Part of a small language model's weights.
Architecture: RMSNorm before each block, rotary positions, no biases in attention or MLP, untied embeddings.
Training: a variant of Muon for these matrices, 5498 steps.
Each number is 500 + 25 x the weight over its row's rms, rounded and kept within 0 to 999. Layers, rows and columns count from 0. Numbers have three digits each. The size before them is the row's rms in percent of the matrix's.

# layer 7 MLP gate, 512x256, rms 0.0428, rows 479-511, columns 192-255
093:512460554530505501454459501535496521474506507497493506515492500501479443499477539505482463514483506507463470453528503500494458503474503520532526489483514494546494506521551505516501501442470530
097:497510505490538487486500501492474516508455465488490521463493508517490482556517508505530547506503466509522512492482492493514503518560553533483537504453565513484508523499489477489491496520508490
102:515467499487534493546527518521486500500519490535498521508498509451506518513457481484480473515499538498503467517514529486503516510492522487554443480485529517515532534530491478503494509470516484
111:505528503466476472488497500522496479517505525519527506523492540495510549509521515462550466510503538491540477496480482507487445529523455493471476526506518507484495486533523487535502492495484511
108:509518546518459525502462519508509508477500467498473531511516495505470527457555521437473506513500484496521499516470498530478502481483471532451502506512530500492556489466492481506538474477528523
106:490520502502527543496464458526541520534475510448460483519497533486500474493536461486521509527500496500490507517488536501526471519494544460502504543490526513476419477489508467501556527507501494
098:511491506521505479533523502485504494523485496469489492486479513488507466481563519490520479480464526452514510482520504495494486486507505518497509477526492521475489497510561469523461476454512562
099:518457490517521480436491507512532523557482509485530513436488521513532480522499503485497518528451532460485523519500494498495501549506500490486499509506471494532501487492524533516520486471483533
105:475500543499474479509485501511524450503502500476498484547485507475468482520537505537500501544507556544543472515476523496459503506431487516475483534554507501484510480483545534516501503479479516
099:510511509528488483510558509520532464492511534529524548508494534481482520489557514529465505505501489534467474506501504501495530524546492483491474468467542538485521532462530475467495513518492473
099:476506491471537495454471513465554493518509565532517506482482474513473540530514500495466549484474514529480450507524495473468513493472507501517511479534514468515522541510470514520512490504492498
095:508546498537518479508504489476472483483484532488499476524466523474505514490507494492513519479527518492473517529533467496517486466528484527496474532472490538494490486500522439516544475504520502
101:551455482515550533505503483489495475503497518537510497486514490544498487467512483531497474540496523503493493545455467491550506535534465503507500486518506517481503531510546530490456494491533467
103:475534473506473486486525474480506546468509480502491482513509495527508520499499497494526511499533476540473498509500489504519489536533474465517485514499515506515478479490505550458553538466535488
096:538496513541507480515511501503474488504462415451477457507507526530553549528485526504524503493460481509457525480494502497478488490499485540534510529543497515490554506473537503564465517514506483
098:466540495467529502504504477513498481509496501484497507505505467499491488498531511454481484514521523526511525490510493531470487538485502498501501479497526492465500538499499487513524518522530520
101:502475527508507511494465523493469479506467510490524514519482476506538511477509510512473508470524495496463493460488515543490486473473483460482522527504509517474487506492490510518473485505476484
096:518505465489472477473493519452490504503492505477526516509533533517467499461496493498488513535479503467486492515474504512487461510488466459511499487503531451497450480481478491472530505450503504
099:505471481490472497531491524538492508465483512480507523517506500472487519528492537520502530528509541473556480513511515527488505484455501501481498472478520455508482536495505512539495482512512486
096:456537498516530496510475496523516545470490500499564513455462487496483515452492522469499517489443535495506475479526491479489492483555515541514517476514492544471523502512526462518499495493458535
088:509476484527512500512544481488473477485501500487491514460513496472452496517485519490482482510448520494474505486459517508507441472514526497480517486531493527451498502467485436458484531463468529
102:489560505529525534503478508505493460475517463488454504499530530491499499507504525514436496525518446459482470509482518448485484505537529500496502447483475529511472513512471530482479512499461482
103:488511467531507500542451527488527475497514446527493570467501487480487520584504498555516531492461463532491512481510488508519523445487475473483528517462479507475447523468518459497502530506534504
107:467476465467495519522487515504495488460497501527508497469501464511545523505484522512480472522504496525502474506501495501505500476494439485520526552506491529484458511499503532504500520490465504
102:519499506458548498496501502520521461510484487526456494507515488519516541450538498527524512516459476513494544473507523476523467524512450547532521539523526501509471489460452517539514515464461520
102:459481499476469526489496513486531516482474487509512510466516475530498496523488490539524512499487505485481501505500493484539514479490486492510532491468526515499522504442527558522516480484477506
100:478479500480493465540468499527540470514516520532560510534473472494531512494507509444496534490490495513443475538532509516488518471538477472537491501471551535480475486540497561493477506499463477
097:501510499483476511462453475479501494513477516486501527518511505513451511532473499503556539539483495525571494504478508496510466500530504520489494494484557507474510482495507530478539506475466521
096:500475472484514472500474539493515500558473443480455493507508523523523475508554501520486516563522509524510502514483522488481477540503521526505488517522476530515502513467486500504480506463543523
100:489480493515478473512540478501505500510501461503501505555528500471477509479491514513510537556511536470472487545517513546499505464490493514544525477548497504476538493479517524492509461527484475
106:504528536519498482477470511492499516489510522501502503479511487514498502489493481502494533502502534477511518487528501505487493492498510532501529473457422545488519508484494478490486477485504503
100:481515499474489474491474459502452464480484505511489516468502533488493545459501471479449507478508503511498512540469525502480496531515489497517503498517501551494519505458507512497476487488481519
101:550491482524453497536541467457490499533510457445482508508521463535504482465467524484517480471499469500517478470516511519488516476510464504501548488538514503519471528509508456497516498515515493
# layer 7 MLP up, 512x256, rms 0.0429, rows 479-511, columns 192-255
096:486468513518477514463460496492503491518477546486532531505485497518496547490467522480526456516521493496508480480510450484524464529493515531479497507492506455514502516499533487498521457513508469
096:483524494526519480484481490478509537473508526455467518494516518536496484459504458513493483512487548502515465515504512479472481535514491515538513510499502534488474538464503508530535504474511489
099:557493485504494511549446473526515512492530491516546478473493516506478502560487474470469437556489503529510527493533516471505522499528479499521470513447534513468532480498508567460544507507478500
105:498492523472557509510508458513500490546494488451483523467447527493528506479504494471510501518533534535506512493476540458503504495495479505439444510487495504518554543488507524488518489497538508
108:525512495537561494514526469486520481483533492513547441519488523520552490531473497541486456489496538489491505512471477484529494481499522499551555518463494489493510512505447500489552452520514447
102:489472465491515496534493500488509492504517527490511507508491491493484448476516492494472499528488499494497461513470531489500547481550532482481490549523531476483477511469533469505538504508546481
096:526483501493527494487528477513480516489464513477533513482497521498529487536521488497489503493478486496521486461467503447526465524494477545519506453465504543523555544518527512438493420477479517
104:502519465527493514478518505510535490488487482497511461542488470510470459549508488515545485527475475522497510458503488528504502533477485485545507513458494517501500514475460502478494510506481501
105:531518502460526498471506514495473485482522501513468489518503536464526522553476470511477477486466501490472538508518495543501508517471546498478526512511545458513478420485442482493468521491459500
100:509476495476516510540495513450525571497471506487505476507505527556499527503468482514523488516504526481516522538500499499499492541510507495503538514519525458522502506508522523535514484493452433
103:523513516488486487545475489475485516503515539498464480478470478524479482507526485558485500491439496501563485528550486461489542478538510467508502499511518535512491503494492514466482514468551509
098:490473509459485459506480469538501463489509491516515502511513505525505510529503455490470498443485485499505493508505459511550486505514499507505476483530500495527517501518490526529503484513448530
102:510468503563510533520484532503479518507486451494539514516482495516479556494521502510504522517512498426494533515506496486485494447479488497510491469496521495526462510527499475503488449535488471
097:511539512483499499513499519484492535501504523465506482516490500483485570538507523498518523499504522553543478494550515496509503520500489524514482476506492501506485473518500531461528501493503490
100:510537461492493521494527500557473523498496545487497458497543494467490469480506472519492486513539528495584470471477471491487463488513506483518500526488506511498510543455479504494492478496466506
090:551488474505465502464463455451482518519483479463486537495515556506485507482505485466514457472509478491463472493504503482489484483539470462507517512526510538518489531505498495481501491507536505
104:466497517468541566478533488519520482542525523481537457496530504502471468510491490503521509502475474513521514516510526438466528509506506541518479473462499485512516544514504558493497542537515478
093:531513484549482490553470513449502537494507483487507514434526506494509472511492496522484458500480489456541496493511521514491539487513511512482490487479517495493467495447527543494550506518531484
097:525468495480512535480538493487468507486513512499498524477547542469451463492464467501497491529468519469497521516524513481483484494528520525480491540537519507505498536522498506527475522481511524
096:502453502455476502491500501508525495571503469475528510524455508444531476510494517483520463509511442443504472476510511509523483478510499486480502450485498497487464491496482550518529519491501504
087:543496535496494542529544485471527506505422523568530531479510495514506507544534548481486506473492551498495523501520514520479482527531453498495552462525479510539445480499494508517480496478530505
102:529503498532487519479529466526480492482467512519518490502513461506509474446529485516505504505522503499500514472494524497516538522474498486490531483484516499517493508499529510522499492471519513
105:557458450470494451515469484502481478529559529495476510506476485534501506528519491454468461496485482473522463497500513516483525430512509487510492484494486504490492460453494484505510499481484506
105:465495483462510496494474492468537498472511504464513478434521491529548492513492497528517462500495477482493464498510471551509504526494512517520497495485505518484504474460480495472494530502504502
100:541464474473530486485520487508511489519496486527529508484535505538533510486513502481519402479468538494524494430522520462502490471505490512516480498512490466486514492480499480462523494515537518
101:493509508504463491535558471512490532519490487446485481485504518480463486461489435505481529560492549511536461551512510496465451528504496465483478498496487506532512557516524468534493476542493547
105:503505467518512508478474476491470491504505472463521476497497522456511500480520518496468580482461483468497499516509485496480506503515518449516496500502488501475467490570504479524488529521485533
097:488478462473525501489509543553517481494451468540515514505539515487524515516511489468462542462538515521505520472466473526489474508485472500477463480495556525534530519524536535496513499485502525
102:434494494477497504482492481456494425470522490498531503540504509451511496536483513455501515485498503567511483509487506528512469517516524456496498440538495482485480514540538547479476504529482483
101:528519504521497492485482449513472544521492483499463494497521494537511514536511484530560474517479528498513489513503514532488541532529503479466540497468507502482528513509481496510462495507557549
106:485499479444522502484462544518499559510477550463489517492500520507517472532517495480491525510528532480503499487482521520516471480524452538487459480502506552488531473475495492497486527493481479
099:498562508496497513492533485498443472497541495526511515477504543492486465482538516489492523492480525512536464468482508496470446462521531479472463523533499500510513494531487542506547544507505511
095:535516479493489479493487507482509506471519475478456539553555500468515485482525446543508491459512536477466522464483473521509489527547520490491450521485519488501466487461507477502494522510526528
# layer 7 MLP down (transposed), 512x256, rms 0.0429, rows 479-511, columns 192-255
094:500518570519469491449521528524481580509497504499504538543519458490490462518505558552450434533480538486486531479451494482475531511483514496526516498500534512472455500515503461528460455445528518
099:525511500532530457498521524485506500523523524525479514521518525520517497508483497496512432510468500487486532476510504491450492469482509496481519471474526514484464471481528514471546531455518503
102:515493492489504484473498544494459455500523484492484468531461520475491495472474458494467483524508498469508511480560497524504506534546503485533481529494519457538510512498492566495516478521498452
104:511470485488458482523476481542521473531495509485488509522512534484489467463497461538507504555502516497465515500471540477478533468490494521499483481453500506500477523502545491472502516475536489
105:512522479477474483509506487484485479500486521470506506454482544492495514492527504488493454495452549473503549522495518501497498537451508444477514524510484501517496508543500516498480472523488557
103:484502498490478476532514477546509532483506500509498511481485450523509523507481502508485480469518506532503459511505461504524501529476529496508510470484506504479519504503494489465542488528511521
094:479461501517523519490536517493449466490494517496486497540526471452495532448474485526484518533500496487483536496453492496502502459504510477501486506464551529476516506505536502503531487495533530
105:468447535521486461522531497486455491527472544480487491496510518462490526535492561517538502508519480484435493475521492483529513490508468503507496531491512547498515527499530496516511507494510499
101:500492530513465487504466545548511531499484526513496460466498502519503556496490463511533501510504497442522525496568483525512473490504520483569461492488523508551475492500502481513493518509528494
099:489503461525445490511525527509509461512512505498505524489458489477495512514510490464516527522504490543475500528504506508489496551525524467528514472515519485493511520506479514521460475513496511
100:555475537487452507461502478534498501472481509473554496467528520459498527465506512515523480505492500503511504499470526518473488492498477498479474533507512466493548523517483506539536487446519476
102:519507500490453514538519526483519492516492531495489505553507512487516562496515461492474478470529514493516493508499499447531511509523505408466467501468481535453531464504503543461516511491539538
103:509486534537489520509475466484530474469513488496484545532519514528478512493540466479464465479553469508514501463481502495507483467473469523474455509485504479488485579486516507495511489490478483
097:510530483517515474476478534530484533520514475482523510532498519518500529499542488483481480491548475510518522521481485458510491488491514471514496535514502548504523526545500478532530501512502492
102:514549502535490526522495483466531514530420524524466517491474487521509491514544521544514510522519518512500507473486508517521495508513506459523448504470517479496474496550511465425551485477504529
094:510505498470502469495471483473486510507481527498463533471476522491497538497527488484527521499504482506489529538479496449479501511510485499504512512494512527463501500481546473519507530463474466
106:497498560470537515484496522522515501507546546490535479530503457485496504470515491518527503505491521503497483508490541494520522504484521502485532515493485512477533525529475548473485476488507455
093:481475506492476499528471497512510485481541474518516501516533532476497534514475546441487486480521547457562524510518521485546464516528508533470493508485515544491497530529519547491518493502525522
096:466504521472484507487484485527530479450510512512483513551469458520487517502498496513455508529466483511455457481500542499496502466484488509486462503495491478507498494485519469457550523469464496
099:497506467476484490530467497537519464485511502494533491547510512483474512460500478473536522521544516504500502472432519541517528511513507510490503522534466471524503491484502460507535562459504484
093:504505485473501487490476476477501573524524507515457545503474466460478519522489473468537496493488514493492474496466490559477508485463524475529517493517523484471505494489524483457483485496489502
101:496531506458509549512508501525489493480473467523514492534441473491503509523513493480492508486565483527509494496451493500480539502488472496521452485506503529500489505513508533546501507507473478
104:484482504561525479509491540521505469515508472540499525460553487448472490523486513503505524564506448500468491484471534517514509495536462450491509476471486491508499530467483497480472479471509509
104:512514497447551541468499500514498517489527473500505495502457548514483490508488516494518499444536494531542525487522505513505467501504474467494514508494512499527486524478507544490498501513500459
100:519472481535483477491481494476474535511479503487486485508469537517485521481506539519446544502512503484473528465521522520450532477505513540498527483502551464519471537519511478499499498520495495
101:521455497499473459524503488552478530484490488504516537505475509537522501532479503514481467522503506525478479519471513507553471500479508507511505436520479504492522559470483507503475463467464529
105:540522481515522504505483520490464499537529473513535538522464505501542502481499563486514518527519482510493475512494512549491513463511455489502494474501471504499544488516484513539488515460474487
101:438523523497516530510480503537498505462501493535517471476489473534523517479534480492506481463528502508478495486495457505514498466487519484493472470518491545539500466513504496475465475498458476
103:482495481513495514532506484535526518517501515514513522489482526501464483520515493508508535494434495461485515518479520487523471514502517460523529492465517521509477510568495510512502504538460469
103:482502481509464476490501540475514450513489480500528471465535512546467502488508479490503492453468485493519494465448502468495501517501492442491525481500522509487516503495524498448512504540542491
106:512478522508471538505517524514540496498480516503526523481447539521496519498513473523505552541552477491520450519528583480525492469521423549496484507539522477511555523493521510496469502490528473
102:487502506500509518518505455524483505497536511521497456502485520523507496513501494503504501470456502525569503520422534441573492497509499517492485527492491507513514521485501525485495529502548482
095:489545517480548510480476501527459477511501535538514471496514484442516508518507533529508506513488507495490496525513470470499502530464455477493494526507510520471477470494505475511498483501454545